config = dict(
    n_head=6,
    head_dim=32,
    d_mlp=512,
    norm_eps=1e-06,
    rope_base=13100.0,
    rope_fraction=0.75,
    init_std_qkv=0.034,
    init_std_down=0.0,
    lr=0.0113,
    lr_head=0.00941,
    final_lr_fraction=0.0,
    doc_mask=True,
    train_tokens=241700000,
)
Each number is 128 + 32 x the weight over its row's rms, rounded and kept within 0 to 255. Layers, rows and columns count from 0. Numbers have three digits each. The size before them is the row's rms in percent of the matrix's.

# layer 2 MLP down (transposed), 512x192, rms 0.0677, rows 265-313, columns 0-95
108:125081088119132163176146123105093153152145080110151094156104101078144160109148093119116110143093186164176161151129158149100159168150091194152127072145116202141096087148133132086104137065118103199114173132173140149098060125091106144148066177091107134123101124112147113119122118203097146092
107:103148074147103103102138089071087181135095109119131105060168083132060123171083130127138122150147090147163188078135109131134153091175143104171085156179126101174118097140098122115061110129123099094170125167108124142151095090113127187181121178132179053116078098134120121079170143134054189176
097:150146170093156126122070153172126159111145123046105102164123134165104089096147102137076115097121167094135083102130121100147159171110144096056152123136139139116062156168120129092128128160143108077078118113116135109122150093198123107117129089125111167123150124152179211113079157137117133122
105:146146110160110157112116052163166070175081094155134110156088120156103141101131163111185085092137108148116104110125094135148190108123090123143143152132085066173129129130094214168107118177116150174165149166142127117138103148135145154156105152136125091121158062182113156161167138071131116086
087:132130065116099088161151146157139109136136071143062139139183116181150087112154097117082105155105170120180185127185122140131141110134081111153176152047115104147111102109124162087147174161112107116128142137070122135123161157115161108180143145147209184142092117094098143145161075091112136127
088:173189150124161093178062111102168163141120135140119139115213171155123120108182095115111090082153137127108068145101160112149138170148129146117137074155137189139149188104109135121154141119110127180159078128199133108111154094102143113128111161094152116117155163170133085095070122147109125120
105:088107090173136091110139142135099149161074074149140100131138142130186129118123117132180123170041173114148106108105081122060148123129119101034140115110127077173115099084139108076172134104142123143117164133131145099095091141116097058092113070141142119144142134113195140129194109103105097157
102:156157120078060108096123107107117127114087088141161083153137164156091114095135090101112136164162100133082128102099159123131160181111090155175193115095151157157129123156054103114150109148135146109103165182136088156076083115079133102126129110130122089155130133138113114073183091167125123174
099:097132122126124154143126138116129122109162177098134153076123117098059083199118106027131153167105119069147039104119146126109138035109173146116112093135135144120123156136090113146142113146160085087113127110146099151134133169101099134172196130114098100133103171137127139070115125150140146081
099:123103134130121117119108159194165137139083137172122148157144138131205160122133180087115132123116156140053134180115114130143108132099104088156097140100088162119134100118068117139128124156109101137106125150120107043123133134146076129138114174154126111156109112143143135196106103133153194151
101:137152111123155065144128160121133122106120104176100148101127101193074075143117087160125122102127087142112141075071125114143115086165140123117088188161159108161123122145144113139100096155120070128136161148098136094124179088156119078104138110173158162150149123147056149084126170086126123145
099:117155116172094135103156170178150070097095126150131140105194180161173104102053172136156107126172184134106137120147156106097129085199109120083094095071061120110143099086118109123135152165123135138113123149111092096209091108095126136166156150186136143089107118142119084122146104203117183132
096:130146108117108120141175105092146171093121115214132091156110131141103095188186107133123096079078146136132112121144126159083099136153124237068115081159118098157116140126127139083136073115091109122067115115181093077136147089116133170129168138102146139133135131117162085091075079211134160116
103:164089122098047168147128143120110116123120139150107160091095130139107138115182142114179107108091099104103108099149157144085150134125126129165211108155131153119146161137121093180045104192111112147130127091158116192121087155139148076110143131152127032104126114144100105152176153106105086084
097:174151093100173129135090093162131133081123137144176120149120149124114138065146196133168148068128131157137142207097174110132119138162091119134078158166110109099174124105168076132061031118108114146142116101144133157129096164122180165134082136101109105123038121124154117128084086135174140197
105:100132126165229121116057147145120135174136166080121151120139162178182122132127156091129159096129117114196099133153158172134146198118139125122116087118088121101141174153109167133089196136116147088197133155106124044064109118139150122095114095136131135100084057106129131147204124106148107137
098:166128132134163120114168099133150066199116184047156154091137097056104151122084105101123144120074150162112135137057125208118096097160134143128130058141108141125170128114114130184088142155185151166139117121151153156136099116155124088051123073135108063117074087132140120152090198133123181028
106:098073091109176108101103122141146133170133126161083142137136126168094158131170108111103150125141229078197164144139091100164120083121161136053153108105169124099113087191118154189144147156164138105104112150157121197148173098161157147182115134112198136168111111151123064083094099075080133106
100:108083160157097139150124125132140131149086144095088105085148137113080156005087169143211112091172130111104138138180179089056188096101134149164086164182133109153145115105088172140118146061103103177082076104106112117104072157118088127116148117149128087186138091135133121156156119110132168116
115:142082074129159145119120114152145054163165158112138128109093092129153170129063141107091164116137152149098132089153116168098166136109099127086112151157072137138093098182109087189171214103131096155073178114156139089069159117121097209131072085134135093122144165112196167168157147138116110120
107:124134156103102109147162083074111073147134136084161157195146196143117073127145090112103128189098086101067099156146138107140160151124093149095128129067114097098116062152117142143133123129134183131163112096132096086180156178153085174096115119136096101090205071120148127121124134130115124153
102:074114151180134151134157090106140153132128157089144135172118092137187123165073120122160096202091126067067087122125118137132079138144142105147164140106127181131148143075086153082122140104167146121139153137144124110123106179113108097113140181059072097106104090165170133168150183053076150119
105:108145136077039186116144076191089109129114122167102078126068077164072192145129084146119094137130080103055186111130080135130173157134175156150167102121123182126131154146066158090156164151106102164115216114127125103123168133136175110095103130140107159174140172122138138138131156156145109145
114:098088129153140107108179107140073172105163152052071085062202113112108166085182076151117106103110128121132102171135168098164122112115120117138102169106091120125116162118127148162179170111107160074136091148104166197142127085136108080129089158135161088104143120095114173064144161117126112130
096:106150162152090156119092064168141144073083112097118120130103123220151094109154078129152125126124159102095145140174142167129182117117134121147136182112083207103112075080101155097129153143104118116115110089170085127172131097133082112122134116110089100202085122109087123122167136152085151108
099:101140096179122155057155128093157191139188143106108115118232155159111155093109126155166130091108057168114098191119112146191132118130073130163105102106127118159138091133091063090147126144137132171121103140140069094132084092132094127119095096116114083163082094109171134144173189133127133132
096:143134105093162121120042134090136115118054119150145106091140130061186163125117121086075106113129111117113099144161136107096153104167135161149101037100123172125172135099110041099118097109176114139114105086085175132119125088154111129107122097185164148102146174131100166143114148157099090121
093:121119125095094071117159123108105186146094203159159096126113096030179123100175177102170093133125145126141120074063085101114165150100119108110115122200104141124105172121126119135149151124150154146153117115163115176102094185081185123109122125104122157125113173204126111105141114117177129122
095:104102123117150142122114150161078123192118140120157141132134133116119103160143128185135089106082152076110143141089078096135075103141121088156123138095119151149176140141082129108093150110095156137109131062109128119154106143185087155150163092095125094106088122098182172115190131114133148078
099:108122159103112115093156107098102124094185153169126188057106043064131119093156165109131093117169136130062127174151128141076143125091123134145173113090090090109105048084148115119066104210158082087122130164133105154162138112153151108164135109193163182125089095149103074070144159114144157152
100:190186173065097151156113118076124153188134137123137141148104132098099154115155104125183116171113139076131113124114147085137109142131093154155132107096102087147083187099108136073160128113126159096052133114066151089182126202147149081101179100141157142144134149146165140133108084087100170158
099:190116100088073145135165109159159157105099083163141159157092148133123174123054177122121089108150134117161172101169141137100077108098134080173145111143158186100133197133127066136136159147125142154083162063124165122134152109153160112148098090167112143135168164142137112143058119143139114090
097:085190125125139078141146093132108151129142132155130109106187113148137129151173116113132153133137115116126145146134121094094143173077141152101093091135148067120135055141141092141144160115158128146141106135094156134103141140093166129077119116146123120121116082125135116073110150102146058152
097:175191117145136125099122163120077115076171163118144107109150071127144132133163156123116174096164105116163126096221049152133133093169141115139162169124148152082141136113113142127184081101116097079200105112152103066124178135169156188162136136152106119107188155097171146105133138130152167112
096:077114141123123104121185151173132168132168097119125128108082115081172092099187157108121165111125087067071099132085119074139154084123079124167126122108118115152115071083094111119163174203070142127159187134147083122128133111108075158099176141145128144092140069120158112130196129169138088163
119:118174169096153096093102122145168118143100077116157119083096139079099130100122162147106132127096075159126150196125156155179092170119074164143105102150070078092101105110077158099097125114181134173164122169187127110107123164149124119133071139189111141121052125122133201129104138155107136144
096:116160158112113093074140108116115136074109165076105115105128154126040106126147113127168191141175121120145135105160148149156121147132098106078135153180108106162218166175136066127140128146089073108110157087164151121168069076178123107134150165087096149124125163085052106133096183106133134108
097:103152131130082137159111087146131158108103130157111134161091150153198089078143128119130165175143132125191115095167129086081083191162136122134041102090174102124133178149118153135090100124154125147116103143096085149070142156123145156107187112170180106151095113153105123169100115145143095134
096:147151138157105144115182169103141123183168171130145153091127063107132135160144129137092201144153162110176188147131145141121135177096115105136105107132143110137045093115075097124198137097163161118100130105104130148198180156119114131081093134137143119110104173185049096148134138164109105108
105:095131110152155123114104183154154148137131150148130101107075138157157154176122133174100163047067131162150151094089130132147152067119124103105083157105096152112118112131184128114130113058142125101126143063096153096125156130117096168169175114088115125158139171103075148127095113086067138143
093:140113110177123073134126111107078107179087125124148106086104197140121203180174150141183140179141140096086145150128137166082169163156104148079134107132096147167143153143076093121074099193090111115158130148133158058113123089201081171169121114133100122149144095110093173194105101124089115126
097:119174143133091138134173204083103163101168082128092134152130105115096104163137130146153136168192140125146121075146105092150098141095139204106185113134119188118109115118114097188116111109124115169128109124182126125122193169079139107148112178156093171105145115117133153095162155162128117170
106:134109133122111156176118125120119086137128146097138057104158085112109087154166154124128114181145054197164122113142122162141150133151099143160076132142089148172165104133163111146171125120087206120092123123127140150155174089158155059159133066129115102105133124143111162105134110103126140146
099:181157153091101106201125096092132053150138089105144169108160187188120106113088121132119149101130140088116168164160190130127089138128117119165162111191141115097166165174099123098105111130141084132096101100122102124093063173095091139161171134157132129134093179117111209191131105140142122100
103:130118127164085148128099130154141128116126148157069163061135177172133130134134179172117149154134158142099110106194080191155107134131086137102157136116091113182133143124115163081157131123110127138186121088094157095164195094076164088138113142150107103089115087069108153158095132135156089165
097:177145141066146098197145183121128174160124210134068172088150147158125096133139117063131094098128075175066163100161148171135088113127106100187149211147142133163136132105124113144128137098112194095125139164162094143132129104155138150136133152149139162127138137148100094100085092077113138143
105:127149111128140202121107119126146187100145129119142158117123158141100182110070097135148126152115183031115103114052096077118130136190172124148213140104183108149069146157088163184083084139082118143132106148142099117161107097129199122124173119119108149145136079083101161115142162172189136108
095:122125105164112116107141137185127104181108106140121066143118134136094121120094120088196095158073169156147076133131066089172072127123101154095157111197101151149151164142214093122110117199090145129059163096161134107124171166135126161103137111198164028145131150112118136150158081077158101124
096:115144149168141191127157091077125139082111174146179128084141117140120154152145134158174116121076073147151107097150154146081085119132157117192105115147120209132155157165082176130152147161121104186078139146177083118125104197128131146072144124140121155142137132159101102133096119148118120114
# layer 2 MLP gate, 512x192, rms 0.181, rows 266-313, columns 0-95
101:132133183180129094102104169146089089147159086108083093109090178109162136145093160164146110118148133143100105102151086099149117161088105179099107102097140107125132160117107099164148119159089137125142103132151137147150117089190139157161143118081117085144159149197054181089084089071118094125
093:098188127109136106121118096094141183153162157152127138115123145134120153129127129201093168173132155130142103161091104111123138127135146196122097103124156155160111116127123095156132082092095095108151089068080122126112160122111091098149085087120192112098115130133170107147106098119073179096
101:150139165155167136142120099113146108077143106107155089114115128169114132123122068123117093141120164132138146107062094166160107105060090173114132111163143128134102171135124150188149159098093109139118140124144102104101103156098083109085144100131106191168137103144152067128141114157147147154
092:127078144078174100148073160126150148046131136139091083109137089160177091110163097174117081115163166116146160101095150134088123145080122128127090111067136121166135159151168149166153115128117137116141099107124186128151103117084157170138098110138142121125182120128108158164181131168108099090
097:093126107169122082141127105160129125078169094200142114181139147118116169100172123128113105097173148173092179133159150118169107128094129092133129117128118127104096075163124142084171140140142231149163106125069112197122107103068157194122171138164105111155167076166067107137115127134120157189
101:156106137096134106114115126062085121135163141175102086097149165154110123173084105170128115125149175138114101140126147050096175185090108169085100154086141102152140124132105127162079147101098111106130136116166150133133129120132101136130136187226092166148084141145095114140099168089136149158
103:113068108137153213081119138178097089109152123105145094111171183119087154137170087122067093128140102199127051184165151109099094115095139118102088145131153130131139101120128150187095088117130132142082117116203139099069163164120162138116124070135144106131086120135090114160138121166147121049
106:162140134144078143086082128182141121131103074130080118170150160167160123173078175197143130118104076099143095142098069126122110177083073160134192110160173151136136129140147109157133129163086089089091116089145157152138134117168053132107161124211092134071115178132168130060138132112104128177
098:109155136094157112112055110133100135051125176119115127191156157071171149163057091108113143133095056096119121173129146149135137195157136124131117144223165076115083118089089086133111134080133150115141095116148076107146106132165244125084093135162117162157152113123186162185144099094136138194
093:109132181093129146083119135072154160146154127122166124126134163125157089096146070190125168115138116110089126119117160012097140103106100118067167106178137178120122115138075158168116136134128143160130030109141123117128155179116123154176084142122205109150176137142118154180162122136091115157
098:134085083126110090114148163171119087065081138069115083150159110091129130124113146120143143125183164101112132100125120047156104128148128173115118202117116150124182111128048138199216093164104159136116084124167147103147107091076131089066102083152124149174173089170102157114128158174146116182
098:134133165157072113171160108131093110171113154150127139070071152148180158106143123161102138141190148170088127130143140112052164105124123162095145084093138119136144105138056108143108116110111141094057170159121080161100085156132155140140154116131158103118132165151092093133068156143127134151
106:044112118161086076098125103134164124098158147155132103116108138164146106103136086087137097154155140077106164097092086149108123112098105168123135095152099080175122125124104138096128145118106132128169129100203132130088166137130115138112162124110102150133133136051133203126162113107151110160
102:054146173073130151102101080080128104065098184135099098150099089126124118167148123146092117138113070137170160126101158095110144111097167136108065142129168134097127139131124168156139153121102110070110133061103164159147114149173134132161136107137172152147146114174144102175075136121134153123
092:121139126127113114093110148154122132098077119073132106087100082113143079194185132166062131124153138170106121125090113104152096128141117142132117124124149141185134093155111169194158158129136089109148159146153151143171110212135153106123143092201147095119151134193095064158108158118159159141
110:122182184125097116109113081151131098157063153122132166151142176150131107134132145158107176147123161103121165114108156165121124131153135069094116162166206134154115065156167157162186116167125158154105144171145163122142178088130159172136122130114114142155112236163154144109155141146146074115
099:139206090139119130164181071083136171068153102113111133151190151093158123098111100180095077132115105163111142157089144122111156114165077169150098137145129144164079149130149126179117076114151183146198100158112120115085162115118083117124146112102074108134160193127092147122171150169163104166
110:098083073143123165101094163111044146139078120099116080104127115045139094162135096138115139180143174094118118111084176155125161130097040181090115128165125123169175142164121134162132173179115120115134126137128146156149094186141128101199075128159114167158131178136154122112079211098134173120
094:138149143150114156101093128171138051184138110116064191161149078121079086180147120105083103139133148083152145068096121129099164179112118056116141118172075164118103077160167121110092182152140119140114160126141151150132171158126116133173112152153089134140099225156113142187144176131114110129
096:134125150159134081177131132070130195160125185102169109097108114176120120139105081154160132124090137123123167120096169095057125169087138132150102126167092115153138153174090057174128131086132145095168150119109121121211118167151134203116166137137091149130156126123143135090109085109094085128
101:091178155087145102224106055159105183173132168114162117091121165132130119158148062148165129176127129122129169066116136102158094130133144170126102134133108079089125165204126089119174146122092188105114138153135092126105151106058098140148115137125091095128169083125157156142139134186116148148
103:148189155151170084033095159176111085140106096142185160105147093108118164119118105142125092151156139146122132172105107090180143151083112081116161133154141064124139111162146079141134104112140136084154115192187154140149156116135127044171142119113119172118143181206134124159133114150160166132
101:114194096160156129107143135171148146150107166119072178163109104171092121085114118132138134114125133090161140202139188126137125118088119185080110158123172101087175124117136077170153177182124144167072091125161125143137131139117161090100096135146111149090152103155120133107060138139104090107
104:136120105105070117138142171109091110114131144069172100084106081089088165077145146168131123162147139121146156041207161151122140101119193153115130151134117152118119078175145147125144105076123131104129140098168120107105084134088146147155144103124109168075160092113113154104090165110163107086
097:095102127173174162112141111123146156204203120179118066079168154133161135102123096153120113033173114128103095151168141140149081090124160168143104106143111127151137102103121088133183119146143127122193093153151153159173135202142098162161129096098117151131117110136117122125192127101155153115
108:146084089114110124113037108116094142149159104117097164147171102125135144163087108139131106153114111131170175054116087138104096155099169144131160157168159119075154109121132157162147085169060125110136138143108130156147088163143102093079105146117105115178154174152117120115160124104182110154
091:134190122149115140149134116155136093120139091118180100084061139164096140168117179162117121096156108066066119109124118169116125117127130106176129125099134131123145186144131164116164140117156143048131121080128204121140178151149109157160114158092188138192097093047175144156104200151118138132
100:147134106139113133124116120131099118113076170094098130123130180131136161120032110126054081167052145190155144124130164149133106107148120102155133149163160093068120165089130127151165141111133149134150114152114180117085143128107177150134149152116146126151166161109166125103097136134119076161
102:147135149137116079109125150166085063133180119126068096100155089095060106126026131121170048079143151156120097119031085127129178146147096087107174138128121091100109129149143114108106072101089048103108155103135151159144135093138096096112088121109171142138130114092106207152145154123172097122
102:187123181090167116073076142142149081148084147142113129131097107142094125140126184078085098133081107068159138109104150144140166166148088120151135147221168092069200091172143108086176169080142124105135102116124154153122197085097108127081113142125155120130175118160088160086081132154139159116
093:103099119081147116103125134075075074074192171136036117128135142094061115110136134126147145116128064165072163103132118134155126089087128149116187083164154136166131091160164155107148133086157125083118146150148119124082156232126118105123120100142137167093114149116149177147088064145099110073
093:145126094157133179107097065158126108109129151122097068150114151177118133125157139135127109118120098118219035105088119161123109105083169160188119140137177105110090148102146132127121116131089110081144131150167163138197132106185142154078157135206145131100156074110120069188153144112120162129
106:101198120153109141163142101047069118138139135126127073074171082128123145154133122062113131072139160122132124048101124159136105083132084128097125080121143112075098106167088190153088140210151139090096161113119102113151135143130120199162112136149091102122161100113143103136107118139111119111
097:100116137122095155105174146182096128144105185080136164085069096133115159097095129156176137115166109111138117088129117111162102114146134113155123137151105132165093090065144079117111107151132143157069095146150163124164083123095079130110122161201074124129153112171162105152184125144132123170
089:093093143189107132116153153102092235122075142125083094160148100168113182046165133097059159145174165099129180152088111155103098111140114166204141142154160139162179129094056126104151092153154167139081127130132104139130124162115143121079141126115140171131140143151131111133171198136093143146
097:152103159131168090114109108105108118142100129109092160157177092141096082117106128126068096105064105120154075136103150127160131148121142118135162149141150113085143061096173172114098164109151149074159138084188080127127117093120181165107144127172173184147089139190137120175166180112079139154
102:158131198092161120110142064168156143119098163157171136117120197159163096124163135104114131087135162105188101107119212114161098069159186173146145157164170134119137171144112117124107120098119093081094152157084131165177150170135127066143066073124104110149133120131131137167169140099175114135
088:113161175158122162112111111064132104141097145141153120161139120112135164160153136109158104116122121056117085079104089179034190155168163162155172131127105172148114238144123179104105100106082128189128134120146133088150124158112143092119131119154122139118156130099170168078104132081154120147
105:086115097119091081128165114146140152106185151089174110142147116158078128194129153113109154132120101100119124152080103162101158153174105122122153118157144144127105108077126114131117138106097076133122137069166148126149180096192123144085150076143075148179164079092101119041125130089118124122
096:108143115094143138137120075153054111161146135124153122152129203124090117133089151145145171150138095132073167086185155082067120147086092123115115125127141152122150162131126110153158169142128121120063172153191139161095130121119150076155136092092112076095100168097116115177125145150139097053
105:150174138120135106151143137162141090131163144157162144131113126023147090114099117184139086089127134128087165113092139137028113133152128127120151110133168109149138126093114063172156137187147193130112192134113185095129092078173115123117152145090110118136120167134154144163153139124152104107
102:130131074149121136088165061140126106111122213151122155110128135130088157108100151156120158122111157113097106104102115146175073146137119185138129152116198178161143125100160100117152048095119209126163114145192195096142136139163113127105174071096163095152091144168102131102071123148135100151
111:140127098149145138158185090124054120065174137150118146123176134116054136103110138150202155067115164097099084185070157111112173093137146099096112158112082122118125067133111181098169123173143141167100118126189171165119153126112153111146125110195161066137098139136170122127104175154128173129
101:130197090204114086138119078139096119112101098130079110107144172096073126109154123159127080176065134104130123143150159171182103126094117134155164114112193149169073120146122112117154158131107167096191099033091132190087133119137125135125128098177101097081145117115093157088130124131127111112
096:129114172140117101153126105129182130104130108163130110170114138045146144194081145149102138114108127056151149179115159125137135132134166093058114166123136166128173088202152127111144145118143134075105108115149107161099139192173111037128122145148120112090132111177082101112136103114137095111
107:107182139123103139151106123136150107082112143173180093116119146130132150182109132128157115146119103151154062104139105097120170153078076132145106158085132120155112137110150137228153121184122188065113108140112162125100129110082107099082149110139094138154109151107084108156100110131143145092
099:124135190136123099093111120100110161085192171157057162125103164091146165115122104160081063139208140075144149146137106164127152118179122160148142049132170118109129123103009122101093146131111110127142160074165128141117146078170114165119116069174124171113167135116097158114159110136165162084
106:098131159137191118110089144177128100129105131123119112096094155114135121115093166123113128176124166125125171113118157108123072139108129162108117164162189109153123109155096135150108138127089136058189147053108151132184148150116059104154139109087168161077096124147157175161143125156133134113
# layer 2 MLP up, 512x192, rms 0.187, rows 266-313, columns 0-95
104:100157056180104142131107154105125155086119116170082154099074158121141141107142128144121041157099093137133051086164096133141149173172047089065125094121176165116155151082174082129102127122104093132144062105113119139143095186164138126159124102097071141078141100035077087080150120149132165091
095:159122135138139152105097081121092094173120128226086057158081104082136118186131137088110119126119095157163149126180101153104114086130089075125124130134103078114119087141147112117086138103115175117112172132154153198061107153108136062136143140125116133110076085070077162113163185160139117092
109:145137149115138134158140093127138144161090145157073090137084128164127161192160139108054125188106131072173125164175116145105150188151100165115114084140121130133150146072158139103113063132152115070150133180118154108113122096154127182161153116144146124137122157187138169038163158092099148138
091:156096101097160186127062141129113146123132118145165111120146073131104127090117107168098171109128204124105125104111120087125172116127121119183140113097146158079107193081134204164107157109108086132115144203131152152085131084099120209108168097098076128132126140122152171166088136200123073091
096:099096136136148196136132184114164105106086138140121179221093092118144075180181110181157094154123103084151185117136167146132117127140165114142095109160170098141115100098138124154141096168168088130125122081081167100131078114176140105103132153155129097124143136116143122128137183200120137104
105:130097106075082108147144171153197128127138112120115129131140150119107104086097134110146144176144091084139076083177123059156170128091102078107141149157167164089145185108179114116142130128118121143155162123134059144152094077119133139103138145107105152078124117104122114170095121150104088156
094:125134109155148177147128079129102118111175109103111129128123129104170135135084137146155073109104065122105137159078146129115075132127138147123137123139135128133149053156170108102129144096177091133172092079101098172112124120158160119087181142130156205107162126166188072136090097097112141155
095:100132151144114122150200128112163116124117134128136131132077091217127106067136172140115132115137115141111131083152113169051105147107142101148153158059122125112126064124168130141134125103108157182138072163133118129082128133125177143173170097123199121131156127130090171124104141121119142171
099:132135068100161170145164139124102142022090168086128126135176164068140185119088104121172129121099137051148106134109115157126105101159086130109206137169139132157092143130180147113104131143155075164123095102198144079124115125116139129092095090130081109123105111130167108105100141108134061140
095:097188187147083142112187106210082139250133101148125146134124114131091096095094133175152075152117076118104107159108117134165179141131130171162122153073086136111103128102045077131111178188126092133134140133145151162107117099129104082132145138128036117108129144098071109106153126113134120099
091:103104124148165102170157186170145163173141108107089065171136134069152146075107139089128154118166190114120131145106129097158144130099099145143160167137128131171182145130108086153155135184100158154078126108162146166155117118117091114063119120091141127138152103124158107154083143168194140139
098:160067082098104099103078148104142125148161143081101124126117142122125191086104137140111167159192115081114103131157149179207154182099182129156065137122128150137087133146118114158106156153139140123152121114119155165183112146180093128184107174107120123067073127216170209125119154088138177103
100:114167138106177140131091119117120098108117135144064123167097116139107138143113167173120157163129073089158171109172136028167180195159170137109147143126132126115140087169178091144111148120152156141074134166108050050173156140118133085141151129028129115152096155144155096100053129129111115131
099:161163221064180121126105165161113124097104214164070114076100109134102116081138194162100174164121087099160175161160131152150125136087174167115127083172149151122105089113178118156111111099171070104115115122128147173177162105168172091130136140152157107198144178127152110169142118133098088142
104:065107149138122089128130121136103115145115076116145133114138066071130113098124098147127147099095114126126085118117104117077082130161104138099134069151101079150129139137097114174114108088057088145170144100181161134139124097133124118133161115170169089089157159122144077118153163127154117137
107:190130079133118101186171146110122168081156103113168094120133122147097174114092144096173146092157173216149140124113080149135141086090122137155113129165103149172123150135074131131171132145154158067122154150152122184127109145127043105067070145126065107182114176087122127100136075107115192132
097:132153109088110100135081140185150087155141105192102089139121093077197124151180155106148178126106146134121139093112078142130178069110147218083087152089121114108127112154101121047111138118131151113189139138147125115133117101049110123123099089157121096105079141140106181073105144139128181103
103:097127131084127129110166096120164087141142222133170175172134117190087138173123161105106142139087101155085130158169154134084153132095085105097111148123140136115142142116105127070152105170136143163133122122172154159092163157106110141149125145125090142093155096128116086151085074144151109150
132:150113087115116115166096185180178129193178113177149125099148098123127126151146089140164170102192160090135096144203128095149129146141110144098112103064127118087121106162195140167142129123151168163188121137159169100112177120208082085089136151166122116101132151139086137179093175193068147166
105:126127160162151100103139128172128129096119155151051195107102062090120155147077136097139147133172143090140124147114142115074135176109174173143108133140150091152159160106071105196135118163100128169104155092140157166088107166203114053137108122139177177115114131156094156190146128121179133132
097:094142125102131084118086162189151134080131137118150192114132155157097112200157082144145172125194150160189178151128109104099114171187075079101093093140128081131126147105135088154163082162092118155098178205082132130133090186157162155125158127088122104107101098132125146152090097171136128141
105:136102110086134085155156079117091183101172149148101111135110160171143125131139128175143125068177098178123118126164162114119165116169137117143138140090052152087095134095127145078095197158072125139153129089160083082160137108200138194079124113140132120145149083128088105118091126153078119068
107:106142151084110098131128132099127135126093070139173095158081084102163112188096106160124121141111118110116139074181108081161070095092134160139132088135139198127105141154108214107099093139161168143160070135069176149077119133111107145110038094136139099204121147126118145173158149114174162220
094:131101152098146188174130107148154123139128171128145166132163102119155145148064123113118139107131115117173122116136057167102108094103185104178105124120102059155083127173194131129097122136169143157130106221133103169040095109078072158130136127156075141112147091112100152116160140122167070102
095:117164058173128112110137092101134119124134145128163109118170160132106131083128115108099103152172132196095107082157068123152108114088162111150097150169151115163169083091076141118177126095127109093182115168090129144128098167144139144137126099051160185142067110214066173062142094102138112086
103:130104122141233124102197151143066193135167124126112192163147152159148186107113118148151064122088112161065138106187124072123099134189098147094150165103070187107163076089187129124138104127147144109128125154108108204136114108046178087136112061078125104104129143160115175132101074171141131109
082:085062157132094099060151103117079126178174108138090144123227120065153130120186162100144106093115127166192166105084121081148116072158107145138134163123140202117122143120192088148112081140108114122111145164115132196127183103098117095141091105152136156116091073068091121032129099096179151101
104:073124121126097142089084183104163081097134127139173129137171157120118126101172176169123146169107108161109080130136141195083139144109141143070084155172131155197115082090154114140070116147090136083054129087147095128153132064131152119103165128124145133152207158169101110160097125171160060108
095:112155127132134144132100139117127096114117147105152128091111187129113162080159118161145192114097063109131092192107105127162161118142102172128098162162178125170137190120115144141112130110137181078157187180145172156096130113146154150137122068082051181142163157125134117112159118098126129061
090:135173125179130118102080088122089127110063110091156124125149146169111116112097125152126114098137115114104162121100169113097118114063147106080121138125079149125144136069097158141155194154149124137102142135162164166069141165099119157183123104088181125210157129034156148082149194081131056099
095:117117109152101072138091141090178124223194121052157166102109103170156116162205125135092099174201121089121109126105129147116153087164090127078104199136141082102103141103125119126138148154102114148147113185101105096116188145085167102069164181126147154108108137126069127096141133133166086164
094:163111150106140145151180125121103084154179162178158194112113098105073149129113159162109174088140171181170113104189138133114137069115107157123105135174130124166184134112112130094112145148182214167125125074122145132124124104106092181118151144083125154189169120146137117071096125148110144146
095:115074080112114110092143176150130124137142140132079122151154078087137079060087180130104134110157113156095104112145086120161075196159103122127115107157127188147132154089180175091141107071149162169111157098093160170065118105067145121184169099130182138175082087122119163170118085101123113101
091:103114138163019204117135084128135110060123186085115064101162078149136121094083116168139147114153177073111135160106071114135136105149186154124144180182105089137072085107139123101112134121156092163066155133132090076112164142121102176116071127163133088137122168170113214124156130125116100119
133:148088146071139186133078104119135140151141147167129137097168110101198105176144107128138089081114119118133078097120185104153138128092170125071133081152059103132096133135198104109105132161111128178177156144178195145142153137120100145146164088129110072140147217075093149077109063059156101127
090:095134119181142103129073122255093132102154120124101173148157147172138124117101140082170172140088107143122135097151108108120101123117155122135106091091074130170092157080093154110143128111141150105153090125101158108098123186117102047102131142152146192138146129139103131114153131161170043169
105:127140125119103140128161140098104137123122143087133124114178127091137136166081173094165067092188120147102158161123143138074213169116096070104153099078083145205088070114118153109123102156179084151146089105196140103108160116156130148079141119130100141058148126111149096125119160089113144093
086:100053118178136153083185165139170131188139124137104157099087149093121131134118080107109110102144130133133093132192075100076150042127110104157128117146155114101192094126153122176134169115147154065174123073175073094110109114114061143133157118114067194131181134117126111186147052126129121117
110:139082119086070101121086140151114122097179156118194139174119137159208086149118128137160119150113131100107151186132101162121104133147125131091144153097183124101091164127119112159106107190106116144103130177106126113079072069113061130121149101129129154164066140077156084083092071145105150048
097:109095119114107145118153103104117112134150151024151148069131128095166125155112088107130133141168147137113108146134152114060189105142138152165133140232087066132145143132103071104123186125145160118055140156108149128152068131161111133095135104112145137134116117158089091125124140081157169169
099:117117131057142136156109116120123149113076142093122114193133113175124127139102160123152214090129104125204080133186164101152119109073154105105115135128168182094137126158117150076100107133163099071212099118126067191129120147079160138114114105160197142105120103146097096142053160119109159182
107:152090111125132149137210149197096137128164099137121131074084121123093134084135088158165131145141175170148063120129090119136173138104112119094121115131121107104162105119114135116123061119127078097112179164142113143144115067138156168115157140109101170161145100072111132192139135132093124107
095:170160094168074109172137093129201119068160090140078120098131085116119090149122130148111101061079136109187132153146120152144130159206105106141151119068149123163165116139143121096120157092179078165119132100082155126141102088136147116091124113098139049158137120142042098162106170147194132155
101:141144071156165125113102130143111145137153138109177131135141127104069146199134058133125164150055167157149108167086135115145057113112172086144159132163125129162114088213152074150149143116083051120124115130136142175115119147160072091124140138168115117075114140180109128125160150111119096108
098:036132073136105107113117099102134124240109166112125128116154166153070111092183145132111075122161137145107097115130161108142152098128154167144090124171120134122095122126142146179170108119089100191099105149179119112153100112082159107106096066100091059144127139099156170189142220121122119136
110:101126112120196097162079196138160177151158091095060144106121080083148086118153131158118087110088125187179139110109153125137137202159136099095142012179123118125230152115123151120118155104082131156116117131126093134140115168161079150151160137129084108133145142094133107149150120115105138139
094:091113044106159079140119115096140134080199119156178166160198140122121130173154084064123113159110054183082120117141154142145126098115066161199115176071150120121076117111154136124119087136127177138111070116107136172135172148095121093179165125094147130165047090082101083106173099115113121180
099:101158142173124126142122153108121156157159083138150114122120149091164149171186167143162126122123161144166141105107195145117094120148118099111126205097068101089037203172114127060164096113134108174117093148147139139102114094098137066121143086164143128120154152169139103162101141117220116117